Weights of a small GPT-style language model, trained from scratch on English Wikipedia.
Training: a variant of Adam for these matrices, 1316M tokens, 5021 steps.
Each number is 128 + 24 x the weight over the matrix's rms, rounded and kept within 0 to 255. Layers, rows and columns count from 0.

# layer 6 MLP down, 576x2304, rms 0.0438, rows 282-309, columns 1488-1535
[[ 80  95 126 137 165 140  66 121 149 111 127 139 146 154  82 135 117 164 146 121  85 120 121 116 122 125 130 102 141 138 135 116 143  83 121  84 105 143 146 122  86 133  95 122 132 156 100 120]
 [ 88 144 127 164 105 155 135 156 107  87 138 121 143 103 177 122 107 113 155 111 109 144 140 136 115 135 148 162 176 101 117 118 120 151 164 126 111 141 138 114 133 130 109  95 145 113 161 120]
 [115 169  91 121 149 132 121 162 135 175 117 121 169  98 123 116 126 119 133 114 130 113 107 110 143 111 137 192 123 114  92 153 143 124 123 151 170 113 133 128 145 146 117 126 132  96 129  94]
 [114 140 169 137 121 126 133 163 169 140 148 161 125 136 143 161 124  83  80  98 133  92 191 108 204  81 128 140 168 122 149 119 149 119  71 114 123 123 168 168 153 156 111 131 156 142 123  83]
 [150 162 109 121  83 140 124 153 109 106 149 125 171 158 135 116 103 121 125 137 138 122 139  77 112 139  98 132 102 165 131 119 129 161  96 101 104 106 125 146 133  99 106 164 144 126 146 110]
 [158  95 163 164 137  84 117 177 136 107 134 109 174 130 137  93 143  64 108 115 121 115 159 100 127 143 124 152 114 116 129 131 115 167 130 159 131 124 132 111 131 106 151 157 175 129 144 125]
 [109 125 113 165 156 101 122 119 144 152 147 116 128 134 122 117 115 103  98 157 139 185  85 126 116 117 130  81 119 111 132 131 141 112 164 141 157  86 184 118  96 113 176 108 142 125 115 147]
 [122 140 142 144 147 133 135 106  84 137 127 153 109 141  99 131 169 119 118 181 106 133 113 112 150 120 141 123 189 105 118  93 134 132 102  86  78 137 108 185  93 156 182 115  98 157  74 101]
 [112 118 128 124 120 118 136 139  89 125 129 197 131 173 125 127 165 120 125 171  80 126  99 166 134 139 111 129 146 136 156 121 161 146 143 145 111  86 153 143 147 132 153  98 132  90 111 103]
 [204 166  99 150 111 151 183 130 165 160  81 114 119 161  76 127 127 103 140 133 113  98 112 113 120 138 135 119 140 151 146 103  94 154 113 102 140 150 126 126  82 134 163 132  80 118 120 101]
 [135 161 125 139 168 180 105 110 133 125 127 152  45  79 115 105 126 153 126 167 131 138 144 155 123 118 103  96 129 147 137 141 120 145 137 133 149 130 145 125 107 114 132 123 142  73 113 165]
 [102 135 126 155 125 177 143  85 118 112  96 122 120 103 134 162 124 109 121 136 131 104 113 137 136 127 132 127 142 126 104 141 142 128 123 124  98 103 115 105 153 147 146  90 109 117 115  79]
 [ 99 107 129 123 114 119 140 117 100 125  93 137 165 143 115  98 122  93 116 116  99 147 106 107 115 142 133 118  95 168  78 133 107 108 143 157 129 128 121 119 111 138 165 163 172 124 128 134]
 [116 127 110 119 105 131 124 125 111 108 135 113 129 127 105 147 148 178  96 110 112 130 127 179  88 189 114 134 149 123  60 117 114  88  95 182 143 150 111 146  98 102 109 106 140 136 124  95]
 [ 72 122 125  95  86 117 144 146 121 101 136 128 136 132 123  96 141 126 137 135 110 145 130 119 181  91 143 131 125 126 154 140 150 125 124 130 112 109 136 129 106 108 142 134 108 146 163 133]
 [114 146 150 127 151 121 140 144 169 115  81 128 125 108  89 161 118  98 153 128 105 127 157 109 131 123 142 144 127 152 113 126 142 116 137 147 167 117 123 113 118 104 103 119 182 141 123 135]
 [129 140 110  96 107 115 133 144 158 104 136 169 156 113 130 130 112 103  99  96 116 106 144 144 137 110 126 129 133 118 154 112 128 112 134 135  98 138 145 127 126  75 132 117 145 143 121 135]
 [145 165 137 128 137 112 120 125 114 136  59 150 104  91  90 122 133 129 125 131 137 106  99 133 152 140 127 125 110 157 141 127 123 162 147 116 142 128  80 183 153 133 137  85 114  98 139 105]
 [147 102 105  70 150 172 105 152 165 126  96 115 187 113 103 128  99 123  61 129 124 131 126 113 150 123 104 140 139 149 138 132 147  94 160 121  91 133 131 125 130 148 166  85 117 131 143 135]
 [146  91 128 159 117 138 107 128 161 108 159 136  93 146 135 133 152 109 139 165 110 140 176 129 144  74 124 109 148 163  98 153 122 135 148 117 120 130 137 109 143 148 139 111 122 144 138 139]
 [ 77 101 109 139 115 114  89 148  96  85 178  73 139 160 133 134 141 104 155  74 102 123 140  78 135 134 125  98 189 127 122 141 111 140 108  95 155 171 127 170 164 148 112 127 121 191 136 132]
 [107 112 190 148 152 135 133 128 123 147 144 113 120 134  31 120 103 119 105 121 164 124  84 176 155 134 104 107 151 166 136 179  99 113 128 139 132 116 100 130 135 145 119 142 138 110 149 151]
 [133 118 139 132 133 163 122 139 130 169 128 119 115 111 159  72 150 129 150 146 142 143 161 157 176 171  84 140 101 152  58 114 151 150 147 128 110 120 129 162 146  86 132 131 138 146 118  94]
 [154 130  97 153  92 111 126 116 116  93 187 160 134  86 133 151 106 117 160  64 120 141 123  83 132 162 124 122  71 114 138 119 113 133 143 116 100 134 159 105 153 138  71 140  97 119 102  84]
 [178 122 145 128 109 119  67 144 120 144 120  95 130 118 108 146 155  58  97 118 135 162 163 125  96 156 122 121 104 144 128  92 121 150  95 120 137 100 110 105 150  94 155 176  99 134 136 127]
 [136 118 130 125 131 131  83 114 114 148 175 111 121 162 111 150 158 100 143 128 155 152 158 139 123 137 118 196 151 111 153 128 159 126 108 156 113 134  98 110 154 101 149 131 142 173  77 138]
 [140 169 118 156 153 142 108 132 150 117 168 156  94 101 103 145 135 125  78 149 120 127 141 115 100 109 116  95 138 112 141 111 146 124 126 171 126 131 129 151 108  98 120 131 129 140 115  95]
 [103 145 130 126 111 108 122 117 146 181 124 104 117 139 127 110 173 118 119  75 119 117 147 127 121 112 155 114  61 106 136  94 133 163 127 168 163 105 131 151 119 144 140 149 110 131 127 116]]